config.toml
num_hidden_layers = 8
hidden_size = 256
num_attention_heads = 8
num_key_value_heads = 8
head_dim = 32
intermediate_size = 1024
vocab_size = 2048
hidden_act = "quick_gelu"
norm = "rmsnorm"
norm_place = "pre"
norm_eps = 1e-06
positions = "rope"
rope_theta = 91100.0
rope_fraction = 0.25
qk_norm = true
attn_scale = 0.177
bias = "none"
tie_word_embeddings = true
parallel_block = false
init = "uniform"
init_std_qkv = 0.0189
init_std_o = 0.0
init_std_up = 0.0189
init_std_down = 0.0
optimizer = "muon_variant"
learning_rate = 0.0109
lr_mult_o = 1.09
lr_mult_up = 0.992
beta1 = 0.93
lr_head = 0.00504
warmup_steps = 21
schedule = "wsd"
decay_fraction = 0.848
decay_shape = "pow"
final_lr_fraction = 0.0
batch_tokens = [8192, 16384, 24576]
max_seq_len = 512
doc_mask = true
train_tokens = 161900000
max_steps = 10680
dataset = "wikipedia_en"
Each number is 500 + 40 x the weight over its row's rms, rounded and kept within 0 to 999. Layers, rows and columns count from 0. Numbers have three digits each. The size before them is the row's rms in percent of the matrix's.

# up: layer 2 MLP up, 1024x256, rms 0.184, rows 310-362, columns 0-127
# down: layer 2 MLP down (transposed), 1024x256, rms 0.045, rows 310-361, columns 0-127
up310 096:514484514484497532477465530543503524459448532519596512454448470505503479512412469534517516538419524513485439536554534441507486506462442487420435502481527479484458499556529513431529444480594509524451465481450428494478472538544526514477450511452503405451420533484515474527536498541575499471544531503522477472544414418545500426489544489534450427484551531465437538429519469512505498544481
down310 098:472526534543473538540478475519448501526579519454527501524465472507444550505409478509523472480417539498473543567581484496618455479436494480505483519482481503498459468538482481460500534478553567386530565439587565514469504459559516463486508516512571486571445546591496483526489423574468493543509461472505506542519497513481462555579518499538477504497525499472449540618571519498495540512519
up311 094:478500533528535528451483532466515435505471479584508450503577468437458482482417437565523467446489503429466538532541492474476563526528512578417536578552504490502503565524458533460499495493483508486450490510543495512477434472491528470533466507532530535455448559525492505429456556561552475562481477552465490465460511469448544503476482577568512511456463498495462500573485547456463476536487
down311 101:435435512494528423506447550485492499560492518465505496426426480527424498507473484454599508499480551492509482518517493535438484528464476508447540487510506472532433470562560468516502532540480509536492490496440506496535512518542512467535579493517544537513499472543545451495496509520460534517490511513478544503483497435530605510430431565467518573494511482481564538525537462426440433431482
up312 106:468556431522484495509487433540461444488529466486485511495533503536598510455558474485460465520497545448406508504489511504514566440529448540466535536428475552385500480450535455580510561552575491418484502519493426513524494504543571516490488519561505480421474499505503516494521477477479535549453521549487516422562481513444483464467480453461476462488533542538485531473534500567469490495499
down312 100:475465463488467525512524456507495498552540468506464463509475514543537475532514503489466509528547530518433554441539475534457469493551519500485541508453504563388519483535500434568474413565484506430580491536491441425465471410480519516496488451532483425421518498487541490513535490496427454552497527544464396448491498481560547522484525460486460462483529574553471432483501539533460503486456
up313 095:406510468568492454533462565542523538486435520530552447513480477457525476513435530521522389529506492515449451518481536502515562421479486534474564519469499527513438538535561530501460523499473573452522482454488562453567469510460471527457520490516438465421435468514544445524489475591531476541493506534493471485463476558455479495542505478528476513536441440487418586569493461540475507504492
down313 098:475437497509486432479410522517506469559493580489522456520514490534531441483505419478554447483489556468497489510551480522505583498533524508480528520508452533489530502531485509477564541461450610501503546488466397537522457465480505413452483462516527496491531495585489477457560548475474517462540578495537477512519513606493554523441536467536549453553496532468524501558449551507519468488498
up314 105:509533505449485468505586559467527516455442477461490540527478626534502536482466572526496504493548574534486555545466553520460579551513471573528466495520501520456447425552497516457524537525476458482513467483503505484475447526502452576427553521518437439496497549450454522586541463454559437534519509448498496522482478503496524539466495521520503471497453520426426530535502534444500545544509
down314 096:474523470499484440418507471469522467529462524531517490466504471498472533503521500486559459538452587476523445444534490520461502503513452500604484508449551434511536483485564511499474452490496534422528559553502519503478502506484463471504448530565509521494514602473536489422492595514450518505495480461489512519480480521501385474476546526469551522469489548524544436512475500510476490493519
up315 091:561502527434495478437474489548532551461544561567491524438429529489471569477522526560492491486482474531506495493506543524442493467518470525524517476551452502499488418443522504493418484503546567567537498516486512459510565498491495506550515573505516505569446554534544473415554472445537491525491528530466471589482543556455499430432516519521432468506505489505526482497496422442520452525606
down315 097:433442515540513582593511442564579423516500520496545435431541472514533424455464438535537480524537573492473496487447552474463480472510510438511495425447479498562514469538546502490495489451469584498500538524564460535480487521491455423488486502474492424593502429499434473558484512529541500456542529504565559481509582472520456510496502433465535533474485501550483537511487518564418485490489
up316 103:506592515452570558591511461519450500550564548456512459528475537506441517471536522500456476535472528542422544507493478450445586459440443500432479534517454508520532533455561490537483577534468507506530494585499517549517521438495552515598553555520478521525453494552538401487525499488515515477564515483499573455501466556488436451499519485495550489506473507494511536469504510447435491475514
down316 099:432481539587464497485516454428549509460526484493538506531483495514495434530532544526492475452530510520457578491535515483495497546522538491504525488487523489556475551554536512500586503467448538441471487493529473485508591481491565443521567524558481473568520485473544419457543541470451504534530474445436496449492509577579504499434459504507540521539440578483526500524442494446513513492438
up317 108:533454502511462505499525577448538573497515540454465529485472559406449571589494476547558505461500566512568532448531481530519450486518492488497565496490497511468438479540443498576511501575496457490503452483525517428531474521538447499520475492571515492500534532519525563526558502503528491525537525528542521502570428505492510509484531479522530461451513516446473529480450508537426548437480
down317 108:530431504544480410517527493510551517535441497514485508492471569571511494481461507528464486480498518506447478550549491448503489494520481477543528549440528484484548493485521493506526529496421467443528487532528436508494437527508468504487455501550539495487555479457429516460491541528457539479478478526441535512487495517440412469479543458463480490525471531434571441491524537526524530464494
up318 092:485447512411502516514544510502510512508506450502467472543532531486527523511453553538600489559500571573534513482500531503499492469515485431568522490538469555573442480470490519452537575489512574505566446487486418516514478504465535501484466541485448468504531482617521444493535476471501540470457501476493466505469489481514501471502490485480553376532513533453446499518482469549488464493453
down318 089:521545505466484500473557527461509481522478505495492516479573479533519445491561527443434489523449478514561495447477489412584574532475473543530540481509494496503483574604518462433539501431523441499517517446497505528500518472412538511485463531517504501501429557494504520518504482443513481508467458531497560466445430483457504454406485579534483495512513477467507447495533436472596493464486
up319 106:460492539475561506518529482514532493466461487536557400491441457459503536593471482507472540548484495575456561596555506465466578496541463520469430448472502546534528521406582462458481480494519510511473518513418448571519500454454563500485512567472487522504476528437465425508506488475535496505439444512513454452452492528492548533481497512504466527542434512476449519473483495480540522540596
down319 104:515488561512472457507497594503548462486537543479559427514468584564532507474545490460534488528536523495470529490505506430498515510509463464492430494496505481529468468522514451548502480496482550497414547517491569539492437474484498505453493494537519458507528490513508463449497477480570543521458575531446564494509557573519472500518538486490512464613476495525545456502598500546504511505528
up320 095:451474453514485517436499534532510447451504515630545510512530498471453493516487453508562455508476521492510559522495493536535505503471535514480401528562466430518507466485537501509495526464571500467501530522477478431459470483532575425476598491498487527545524501524497479458473619540503581507423450458551469540446448443533533484409513535563506422535543515427443473469556435542525463480543
down320 102:442553503475559547472507417493556498529430485573546446511474529525501468507423578519502561493526523499529505501535496492517473536461502425465490474562455481495434501485546494487542599503505539434462533458516518428485447492478492434545485558493524490499495498547495404477470513504463494426570496530537459422497467441442477523482480474532463515540475500430478494489515518457548543459500
up321 101:574575442532484569454516537500591530464457512521523510469516469480447530501565536573428501477486514461469503460492487543454548489505436472470533500408431496518525572516518459541465467547508503500450448487513397480533521491572567515474499511513498503486477444516474495484491532543576445438436427549508441465578472507492442459513508516518482568494546481456402480544560436453577432461500
down321 096:568518541465506535481479436501542459512508454529522497524464468500429497542520464494540509514459439508412569420517515527537480460566504535448466445456459489428567555559456476459500416471527562501564432529514509467516563481495503502498490504485464482458476429517523502499514504529468413449541448537426369517566461447452460504519445488493525479531474541485545438532534500523513433517503
up322 096:484524515456554537443505427432462497499475470439484503503493501514517524535508470473504522502563509413466547506440540481462465444491498521443513516476518487504499432503480575444452554532545567496583542513456364443539472500474546487575471459556530498508496541527533503547518483491485484475498472492412562448469489518495524491527473474521505447445428552491483553607473453550481457551557
down322 092:437585464514507469568531522520487427502542473511445483477444556574507478517474537493406459444551503534534447559526492470425467508507561475461528535543493479489464521445483466539594530459498542511473514552473507460490527514478527549457462445503494519430565533475503572481533582577519502511499484445524467502490503477451432437496557472498518482493538574470515422382423463460540504510517
up323 100:507461491524470507524503450493502521550567468460432581532468474455489463501540546559452465510580528525502518420412487547510554455460491465478436501456490519520516533491483551421501474514469504464499504492492505492562478481560509507460532477497459475474550489496501574502516525477533469436485431492625447522491478477571524469514486501448516452599507519444446489482489481470503499548515
down323 102:523513467435519491573493520499499525480479499490419493508424468521477528500579483497505487553556467507510507534515569546560471524563477495482485495443489511454487417556413436528501446508470373395566540530542493431524457413546581472467433536593480524457459443536536536415507450453470477514486501532505492531503465552468526524518484518385477488520516517479480496474479513514525525480569
up324 094:539528500576503476446529561512486509540530466543466521536551507571525510497487525558552542544523546447405463460624488462480520525513486537545483552507441493471446498492393515469487432553526540499464539539465449459572473517490510545517507442472521480470496508480465510495503554455461501549548495544504505526512526485476509554462506511479587504471462487563542501532488538444500524517562
down324 088:497517482482517539493467412417532441430492548549522547484491495516509552530448485444523504444436503562491493453432477499469499479502573492444498523547483513480557481539543447515448532476514633510555457450504561523492541435452494512528504552545578451549563536523501490515507480512535481485432488514468470480478424520510489522467521490539476431553502484470541497530453569530505514471436
up325 099:550513489485501539506514499515445548530461448565453424485562374495508506530416487549542513563546530515406474496472532470438507557505486466474440519523493539508583549489526456445576520552467541572550451472486482483537507429533484501513587560435461492509494513488473495435474503461472546463516499420481541518496500470522461484461528421562486485488497478478489517503522400524550578571496
down325 100:552555486483492537528542508514439455567505511499517376514480455501522556561503482554496453421500488539438501503512504544490541485503468497474487569565538517502538475526485529549502488600521534468569530501522512521552494479533460505470475530485528539409468571500555546479476553496489562483467487525469511462556558576560377486437562473531537564460531503485502557470491421485513577497475
up326 097:507495505499554510484499433534453483473518520533541536489463467472443521470539474465503529505541611428588545609520483532584563467550482495476553441546513436480550548459446515513435534406490498499456600429555478503489436455514568476488559579547470549472554553468528491525564480456499516564501488456522523493517461559517547512526499567487466489502578445451534559494524553561488476482542
down326 093:465426512522454394470491480492479485472480492501510535586469486489513519478467580445500542528547546413508544546544474497544526486480564435433564511508518558468541476505510480488480435597484548417492559505477514411518485495495502401498502473452471552478519457501460494447544483515578472447445518520522447528530458554445495472431489541430524464470550515438521468521442484474493525485463
up327 108:590568476449478472485526423488496444573436547539502513549455561513516495466557447515445501548408489509449490519493509487500495476576468501524477400552492522517527568426576525497471436459429548543467525558444517499438410550529467435501546488554492541458507519556583503496492510424506513548492562497522477450516495536426515452465539523563467487477553549530447455476506465502540456522517
down327 112:550558523542443505487497547460531469476533495492501526522495532529531511500581571471568488554528411517516516516502482471474460502545439438456524493480495444476411576549571554469586506500430537560492498481531553557552500533513435470537533482505478455536565468485559471463514516477436428518401564579542467515449539469487548437427483483600499541442486453515476451522458510569573477430592
up328 099:543513486484462505516441479448514522545513498555462524474574450520486530506494497440454588570512538437495504495478508551486519405485500495564502524545451564480478492493437435528492464506467537533531481500492476436523501434472458444515491462499506489528426486549578470444506482505502543570485507596501613477516549478476501462574503478419478537469505558519559460450515501529520541501488
down328 089:510558412525505489416577471475528515443480532479564469497454529494513421530532482494534503490550477473471504428525516499547511551495462586527486456467580413517508469476513515465532512512469535524502469499495468533537532529517541504527547513548474549485446517521426488479560536476408456476528493437507539478549407564556475502449493488549514486506518532505511507459523455569459508391472
up329 117:421468553530523574454555519560482535468505523515532509535423463523414480498553481487511500517510508504509492418539499502523501466476449501487553587513462500538526539509449539487572509505551420541574512418571463472557448505510509511469484503487477453457566504536532492445455413496557468541484490523487541533455461510501493531530473510521481474562457460489556452491463489433487485453520
down329 115:496455537580431520504504515519483559482527489511595476496438554486457543461464474481490524486418497443528474451468498390521504510468498449519572512461496564468491508480456535544466484465480480496570509532561491528498454526468491471505497482491515457486497556547547486496439513527549518499509517485487504483433476498504441509465475490544482470457474553507535532448420508384470514440566
up330 095:468488414513566456496523488468549491565554470514486512485567585489510456491495486562506507457469399501532502456518500500449473491566468514508568518466462422512566562486469508514487607469542502500513499483463475484445454499505478512489516500532486511576500565555479445496525440426527520508533507501540463498501447474490484503459492530552522487576435568501434559548488435485549495485484
down330 099:485490422515473503570492479574526459577499465472512494501492475557476442483513518511524476429491453527537484487451500522562471530524470471496570572414459441474515540526458473549449532477553487565507477491452511537515461505467459475483485533557420504532477494451552452495487410480495507528517495583458511508530478410441517415557532565500428411465539491472450505515453467493582477498495
up331 099:453496581495459481538474502553467477484467508446542543559530504448491546499562493505552482521488540462531561515434470511550481549452560508616491512492545491489476576432467452534529549518435492476492507544481510475437479525499503455482488529521489470467495441576476440446508482520507518480493455524465542531534413505451558492528469529478490536484519465474459515553515481536529544531534
down331 105:538521570596453452498537428510463519507505465455531543492486539494552508503540511505538546435478485522524551525476450469501509513453504466560483495439550485565440495542496483495600506492462453479462420483447470492484485472484578505586470522538464484545495475480576531567547516470494583456523465453498559510487495572485500479513512516511491510511530448558472513509524511538502491576531
up332 103:490483436469540526531474445449499483461493576467519514510482494477518514527450474456452515517483450561516498559498537501507553459487475482502537476509507523542471496513527554535487486509563501522556518584465516500472500470523641466399556509512397476448490474493526388473470499532500515495496549544475575462507494484513400518493515463549521460557456448485474535479526461525493527497460
down332 101:434453509573491531459508460495578514462568523483538459482479478514465485500525509484485445479539526489507490485501523480497543531518570497523447562565495527430494437593569412495533422498495581479517533477425580555509491529465471450504526527490444423484488530522506507470494499530460469453515523515457578532483495480481519553401556481506447530661444493526515456480483479462504525447444
up333 094:559469465406492488500463497527464438542460516532543539505540534475505509509495435442541524503478584538554490554505476521528540509461426516513496569462520494490514439558518542531514508429505485488450561466537527466535461486538522602484499498483522510442450598568426504487523438524534490463488532409504472487502499499488525504555433523407490517475492427511579500440445545458484496475468
down333 097:526456465457485485497524502517468539494595484529570559544497556508506510443524463546531553509535549487531495439505498509473539511547470539528510509478556483481562377501450467491463485526477521509529607499580489533414460474507484520530477452498507520503527471483471467486544476526528472562530487548441529446551425465511542510473509407459529553544594533492479484516501531413516387523556
up334 089:434511503510541436534567484557486539446551515475515518417476584492530534494529470557485550491565511530490546483493548471517568443517506539519495454451429488500551495479449494494498488556570471480468517525444600457530464473479501470547479520523534520500563489478511496480570603474481522499501578503567465512572462486472528494454515463509484511507460578480479542574478504557467480456512
down334 094:463512483547535456473503506500408483541521545523502462450484463519526506563457558491463434466516484532481521423549549438509468517494444498553539569473442516489445495589516461498492466521476508471520496462534409493593566472423459518543460532531530484477511451488578488448470574455534554477543445512501506517419509498471453525489514500538505527482503449518485468479516559497483480491548
up335 096:514494519491534513492481499423477558465538527567526482402501500494527478492497507503509529523410483506514498473466523543568462524503520529546460542525497477477438525478472505431508519446486497493534509546532566511488506526505499541507475511424523478516499485491463518540510574531540456629429449503552509481442449496465533488508515478485509476528514469455483549551489467566523478507564
down335 095:438500443452538447472490523506497453493465464491494569465502494483438534540492509482538495432516523595506476552546525471536502526496470457494483557471536496503521515514462460559488563493534482470527515477476525429535467486472540469493537481480500498490469507515571492448423499536439455505533476487407467542535506470494518467488505531549432497526464485477522481417491534495553517502458
up336 118:521553472488495504461532515515507472482533543491516472516491495473538542447467468470405430495447509577543539533468478488492495538447591494515531564444601492438451514509491534479539449525515492574481427543474473510551453470529502482439475485491465562505460472504572527502533585573461523552461514509526435480508475512565570503453546433467480532467509450478488533473429502555488486496477
down336 111:476461457500531483481459496465475501524557475493484542506546450439500557491511480422491489488515558491520559535548520499475535515529475471501551578456504497430570497506508532580570521547512473520510493445474506460447531414472572514532499500437506476530481496513499586550545581442471452496449466512533530529469506481556486518555485445512505501541452483448550503458536481506461475470480
up337 099:453536508430522587565508508478457528464439499514547542520529532539480456551510447456482476470472427541534520505475533479500546544497434543474558442488442513474533543420556491493548495437552460527503444405531432573535480471523493426531531498412454467499506537517465515481464501513574449473467485399516507560513533515490417450428490431518513444557470503492540488482420489479444494498465
down337 099:451472525474499466450467440479603467496480509482523513507521515530525476447528466498514506473485569496558533480503447510516436477445476372425520462484563585472513495518456509518553494454517491497500520625527454427533455498500564502478508511487517532532507489402508573540448496501465414490473551549500493525476429500473498498549524505492454575507513422404463533489552472552496503580474
up338 106:537438477503543431475456405557540561456525420497555560529482495455493520537465478515491508540533568541502452567482553489478551474485480541518424496482486446404502513501477504480426413502536456545489490533482438474545427495539549479527593408416537579524543490528528440445509486521565495560527440476535440483516504466530549521457529472490516524478534474429449453504527493457540509507524
down338 109:484483491482514519464486483509465469522501500511478502477447466429502558473463506571520499524647513562478502498544490514595473497518537482499478517523516576467542443585443482487464495556559491495518505530484506541491506503491499440475452521559478488582505482522541501480513507561427524581494510484550509516595500523533547529530525479550516494502476547388549463526620510468466551440564
up339 094:468508511415573495505506541515465556417562473565489536461503539502496367472530499458505397535532440487471472494462504514441476529518514525457455520494545500455549503552465523489467509433474560478507519471513547461535566540530532488477468522491529538503502534500520478524529571496564549462457519440538456576485482497428493455465449522504534489444479454493491460457561542493460491411506
down339 092:411458483477483454513539516450563495510514518490434519509510581539523531501550516485513472492450440555559474432506528512466469573487494427485514530439438502456495535580413448523590508531528505574479467460524515468533492535523490525534435517526531423475461462500471525516523539553547478453510555499488555492509427580417464473512529494573526525554486540491581476496571515537474448525565
up340 099:559486497495447501594468489470541520550488552507525541459511467474528572482564528556484563521534493568494545477510493567505436545553463550544531490448565502500545464488461399535464506565463526558500506486490532498469437505435477504509489468530514487527474470517517498434487454586510508524479465486528621483489512550514465520488460520499446508401460536468473524535511446475577496448537
down340 094:510496447534569466497462514452526515550486502526520422599469514477466506415487586421461452443469504524514500455488478456553506531492477473518481411456482510582493542585516520486566530476523549508490524496564479482511494557542523476478429558435474450511463515484516443536504548414436450476516480520510476514505472449524436528488535472531471538587533545531533474463420517595528551500453
up341 102:464507543530498563437517487459498498500493526557504564472558500517488590548482541439428476592500480449480518459427536501458571559454523417540504543465557510479477555453477531493510483515464475426517466468476492528466501526449523509553536508453412507485483508534462533500451495494550419528461465554484466476433506459481443404515545484500559505559540484518472453480491508411569528501552
down341 102:568437493498447543530504560525489441534523506507563478585485541465495507548477466523538532492502542480507445456464471468467461557475434478409543561460470516541450497487530525511502570434592514473485478480472544547492481422568513565434557534545502516462523420464573469530581493480486491507506533518469461491511538439493479532547476554492440454518487532431536553568501499505490509547497
up342 102:480448507506556490437469453467392424548466533471526515417439504530494515519506444539481569539455496533518585548490447501434431455494486462535470521531456532496488525494481540440461547546479534472474500581589512478523502487568486547486509497457462465455520521507504443539464484576533417434460485519465428565507512515436478528488488510504400515488468479485475512448428554494494458528494
down342 089:482500493445476445486480471448525533488593548520526461560490483481535436409452519433493480464564484500563496561499472534491508505501488486464484452496481436477521518422575510597493561529479517487470457512466439466533521447510535471459445497460503524472523479456509515515528447473469524469527431546464469474495489433580479510522488444517534444460518503507502524482499526457573535545550
up343 100:535536470541531542442470502456527508495513525526460523470551504480531547531531500517490412486461443491425555543503518532420509456546528469581423489560448478524563592537504578428481513524506518523617508492506435479468458479588507453530502503476546488500593460545533519492496468499484515467456468448521499527425563523494474457497500521507524520542546387548518506471517516577542464387424
down343 099:475453370541533523504437486527508524516507456554564569485527473479466527476492517468555397493498568488495509437519554494448484401521483528522506457480526541523562517537537469545500493520613438486545476543518523472487460495528466522527534478486506478568475437511446529489517555566504502512497506486535527472549462509521522458525496463543421605493517485507497518484492471473578464452474
up344 112:431455507522401513535510487544471484521516497480470477545521543451536468520493518515475522574560529513516513474470516510431519523492458474499477439519447532440499577491454554457448571559486437508516554547517436540481454480531568541533493487489585460541529497493508505506495529444502509494519572515504517473528509532509455427406526472493585479549549520566540521510549504523517469477555
down344 109:451438443515467456446455506428573559512511549501511438471466557457529464477511490487533528499516547454466580484557469489525512517463531505602475452603534566491482480543501469519449517462488499505584526594512522502544463455488486525543542465531543478473511536483421533514520477484482461499449634470425488430497483511477476488522460481432517469486527514558521496441579557479511471487526
up345 102:510497578521489475540476466509435474547493570488503552429584480565589447472516541495479525534505527478540419522530537497425486430528414467515464550512457535472511505559473524434492550545432541493504518455464475481490541515511475411556507493504490510481542442503488544438499531494490540512470502487560531448547471448526521428488481527410564517501577483547504533481538471460556488494484
down345 099:477492518537510446519545506558432436567522512494532496523510478481558432458511474582514510559491494425523473442487538489418499519557537479459536440489551545469475454410473465510512464510423564452452479451517512513508532529466426463494509463479492484465534488443519508479495479504510491494484481486496475532439536449471498448493492483610538506524531584602457563489498512441466483560599
up346 101:555524474549536439446466502468472511501504530475421526555497447417595523505507517529560556477486387538459409535484536567525482502477516508475553514513410505488552469509518510496506499451478537544471586494499548427562552518482530548533502484544496511511546527514498500469483495414480541555522506502506448528436495515527524481509537531477490564461515501500465482502574559445510530479510
down346 109:505540458506567506567467478488451543530536519470443492561485503478487513510523506512529552522506477515525487501528420496513506584428518466503531490529515571513537506539444508428547532516542470593506535606500531518507417425534549557508479537549502467547486508431502494539535484543506534501478490472520513522508473481592486428535551559542543493541507510542457612511445466480507454568433
up347 100:501434457484499506494507500540504446438556490475454581528511505447565435480488459506557512535455497488461477468512580546467506446494549528499518511456444414496432611499489441566434475531531598534549441533501475507423523457486519434548425482521490463528526491534572549488521539450470591507436443567468481556574495510547454517515497557471564539446475525543544517449549559499503530524519
down347 099:514524584532545470553424398499483544476571590549451445497435539549499464549447404476484501538454509407553514559408522436569493555457488494490488495520496512469498478535429518496538513472499411518476502511484541485529507509516544429504505511530529541499564519502449494465441456531535534424447413503462441542479504436492509539432449532532532484417517517493474440499513414454537425506503
up348 099:509445569461524466548515465476533463495504466452454495431501452533577492552542513534576454504480456510497524473518455529457502480452506477461412561573442473557470433417528462492535490515497470445532504486528550508469451546484551526471620553545417589464493484543487450509500462555502543493504523475521521518502501502496462507464490441550529462559536527558457503520536468504480497521471
down348 096:463528511476538529474409465436587515467441469477503500441512466566477531487484531449553536511557520525481534412492461508524479607575492452520484475548500444471511519528521472463497500568537518452543529472492539515524468520490464495479501503435466487528491471443468530482566508399455519540513490563490471531517549512465488431517473474518532522568538461464518476491427478486483531549518
up349 100:503476507521559507479491503505462500468542424523468474499545517520520544473497511511524428520556496453465436509501598432486537548485481574540520521455478466531524569509466546497536490520527478437499509511464525579538489502518490514546572444499524532540590457552519498528509542466506474454533413471515518525563586547502448501477545552552482524500463484413490446488488494477545474492502
down349 093:564498522485476539487470514487459542493533500423468466517416484517546653489499545512495416526490498481535479469466528458537503487576478472485510532526443425466536447525485464515458446584470596532502568471491555428513472524450502507501443438597508450515530478463442511502566558543546481460448524503503474436523506525537466484503524475498564471470500605454529473441553526460460529510507
up350 098:533430494509521462607543466472455544467482524469488488493527523524470498546482550527523497509494523502480470480500535463520472459571414487598474523479462484483455439477543534530536454488456449501483495493552487562470472474453458454515494480486483469474474481514463456488418493443538497547520458471481562496476509495470542503456488516453469574523515544423471423441493425451540550491504
down350 100:521591495520496412449522569510431449477468489518511501471577557539502513555474596441550486519483500520484503441469481541529496517557472453508521489503517533517492447437536486493405468499551533451494503496436448555518504499562440451504524445511454475444508493494484475551500479536517472530543473486488571553470482517453539513524611475479494524514514469504520506484578475475535564542548
up351 097:538484486464487454483517446521445503444573482450424488496461456550490585525447573527405459537502453500551543414508486494457561464430545407477528533510476500497498499511503510451462554527558472571541517447500452517497504555471493462465533484504482485473533567507510460508484469547504515502504514533496437512530457484526457518542554520495533418557481516519531547494477497526485550514445
down351 098:434568508524478512563504476515456428501544544599480549510519526488493516504435474423480448569493484510479467456541446482481534503423462504482440503518473395558527445433536499508451516487528548489470543480460515500559548541434464492553500465503475476492514479538538527477518535521576518543521521505494473541573490562527545530580478518468490553520522494482540529556486503586498527480515
up352 103:549502567481496545519430521562467489482421478592476538427512560459534515521531473451465507471484498456522570595501506478483563442472493453458466511461455476552467523427541511502544446502514536511547504548564406502391497499494498455576470550465536456493496569513563496539586512516501446484485519462464549495482458537505467429479490470462451507468523473554481494521530503491572484611534
down352 102:551479552563488572490518528492453511567571490487513496475475508505542462521539567362491498475492476436409528509517483506483507492435535529558464501473406483523380491464500509503484475446502514517466533472563491499444474454513487488528457480477507445510563550498490430554478532457546515505448550504522539495514482545479453436495455520508376557492550505572555418510553534482497478548475
up353 104:512568460575501496541419453549468551542451573491538502434495482549535490459543518612553471429516504465500462525507548560526481561467516548510509485488484531506437499440489476474484507533488486489532476419428414519496497538570426505535503517486530438497480562470486543520527482518513538514517535538489453433496497506502535476506484563477542493509511562482446542478489436509519516447493
down353 101:505580494491515505506541453497576495415457497547481607549547515491458557490479413491497476547457447520482484539482471489538507484543561552565533447533437477533523529519430515519483479514486499523523459568482463535455470468538436536481471528463518517568464482467475508552426411471443475519487462493492578500448490516514552490491527495473548553420494396524450478510523458547504429529484
up354 094:460573530475579578462515498508534459461471526564564452535573587499492571503529479445582448528505483470436463474504465506452468545581496633443504498421446564426487462528534500491532482472488482496490494532468470541438456478456491472506472465510478470449500521508608473497469525550480431464517550470556556420478457438529444556556518522468406546528448538471470519556468531479547512465487
down354 099:505440521477511513474493524504623599525431417494568499520465531481438517445504535419573551504465541496531501518554455490483515576536576508467530487436463509414488485515531519494495449476452504385466529511497488519515546519399493465476522560482494485444455522502534512451509507544480506476534473571517517503461481404524477503463463506504452516530513530536538445548443568548539476482483
up355 116:522495550490538554489474527504440466538578490529542552490544481493416542462509440525479513535490478474516479607509479512464510535511456496508433453543528530494485486519491541497465465447478472494450493549427454412455458530570539521528541498498603465480554524515444511544482495511557528529466507465540499520546505485519549504474492495394500558498476508417515560544529477527470496524463
down355 116:571505534487524560489499463502519455594525443505514523426451539504440487435479471502578521512439506522485589529490494421513550493512434479543500382521500547453491456509494543505468538458467482506534562489465540497484536528540529498559474557483513496492530590502409468561554519517444473512534616504482503462501490476528531544442467490470519551500541471462492505556543462534474464452517
up356 104:442557525511569520550512484554494473417488568504472506495520538497484489492551589499550523495395459619472535482450459496476478487495490523503510517470528524536559462474505488481521541517444570488511497487534491469476464520509531514533481509429514469542469462550516464498535563508568508522451532481499497460478519577458503560544506455557420589588475509467555484444457415515506495458513
down356 101:496483524506453443516466413557473471522478522523485522443489456508516436495441504453494547448516455510488601470506522456528523493534442522439492537481542560587447512503561459522464488478556583472461507507517514536474490543547526484549504446497463508526458500557565542544562543520476498459608477464537461559471515555492527549538548469451493542489549572458526458426511468477541518510506
up357 098:556488481489528488463454467527503472543562511545437546536507508441451481548528478520556521495490467514489454501514527432488437504480498391512439520530532581561502506527479533500482520463536501491572512518486454502626456477486525475563446523501487527523480539529419531515477494468448496453530472608542481552403475532513517528458472516495481444487522469521454555536468537480551459592463
down357 099:459507485456479502551468517446535485491471498502495531404532438523445509528550487528441477488471568444463486435449465560506515510534493598525499441442462385425490509542476497584548537520439505536480470511535519478466505510540523536433535532490552535429510496468472467461509481502457469494467498417437532497593573471528509442500530507499520528564449515481488505509504529510502524428610
up358 097:476507395462468488528546574547479459487506531583519479477595474457470495535574486524551523464483462531457538525508427511455491539495453507443514579421437500480479516379481474443518516526461502488486509544465444472479496450556481457516475497555451520586458468425464541467541446548460419505472521542454512510483438572496448533480483430512482528478449504525574496506493472517530452490508
down358 089:539471474491561569558425459516481481488551461451541465518484422497502425498497509478517491466465459490494511462497491473489480436535517400492538463581528527515444514564466472540460400503510585471552537546464495523502503490509496470471590533537502453565532475513444541492511529533523497500541438511495475539512459523576495540549481596474615516503439579505544449468570473514546495481506
up359 100:444506461574360444588487454516478501394525500555520454476487523520515554506442520451519557616518506543509464485548517412548531527478504478487484456487523505511514434514554509486510418511458440469516469506462542453515466526469446523479512530494477521516481464466495498529436539510496532529509512438516492516557494487520489482492495518413469479485466467478575515523528490484461485527475
down359 100:509557470511432561511463459462563550568541519533536580500470557451459533498464564458468523543506501556529509502532512408461519528574508484523529567489521506563526484519556506454542512513501532451565519518498538474410535501391468500524493435545521537483395529449523493518476467503588508494519533464519493508551505492517514489498419528512517463541486443446437515559484518526513507532518
up360 105:521428511479519462494529462509432513511398447514528472502502529438486550483518486519542510482491469558562506501481485561522442538462527510556548512502473491461481460521528449456522525555461525494497488501549479515558421466466497559549530514501559459473505498478603496464429508510513464480487534489435458489521528521535410490515535459469461538508465469531500480535481443486510508558468
down360 097:456552474449521454518493495487505497466567512450563542518509524558565483507545436516493553539555533511419589463518467413532497522500423484551489487508517550478554498570502492487430513498548517504476512509452518479401504558501452448479478461534469442546467515460429507502458531460433494521483489550494500499486425512543533541511404515557566505531557535457465498479543445485495477504518
up361 096:476454588549545546444519535437486496444478559517501510476573562535455407472471487549486541486522455512503520546471484529513533472479449538580510465482505475547425595465490605478522503549456511494628448427517498563523526544550619466543454486462515537450491533519533473532522532523493484496528491481492503498470533451509520501497473496479439443488457503507515616570425423524519494544543
down361 099:551512501502482509415478410493450481542529490506447516572518472450460593485507477468514478502542577507540491534489477469537473483473463522506577537489534516442526499485560456491484529480568552551440493565496539512459535379449535460510520463510442479422453417465492473452522493372456485470547563485498503513439463478468529490410540489526543537472553506573523457461516462532510483590429
up362 108:469509462540522510490541589520495473459520542452464495501562441537525496532547610483466513576474469530476502429465496470505539493527544518497549463457463467566464494455554501501541519476452470480467593543472521493458535503561558519561481516506537559514566476520437557436556554439552452483511489453546505507451551553415542546468490505527484465523486497582530491497559556410469517539501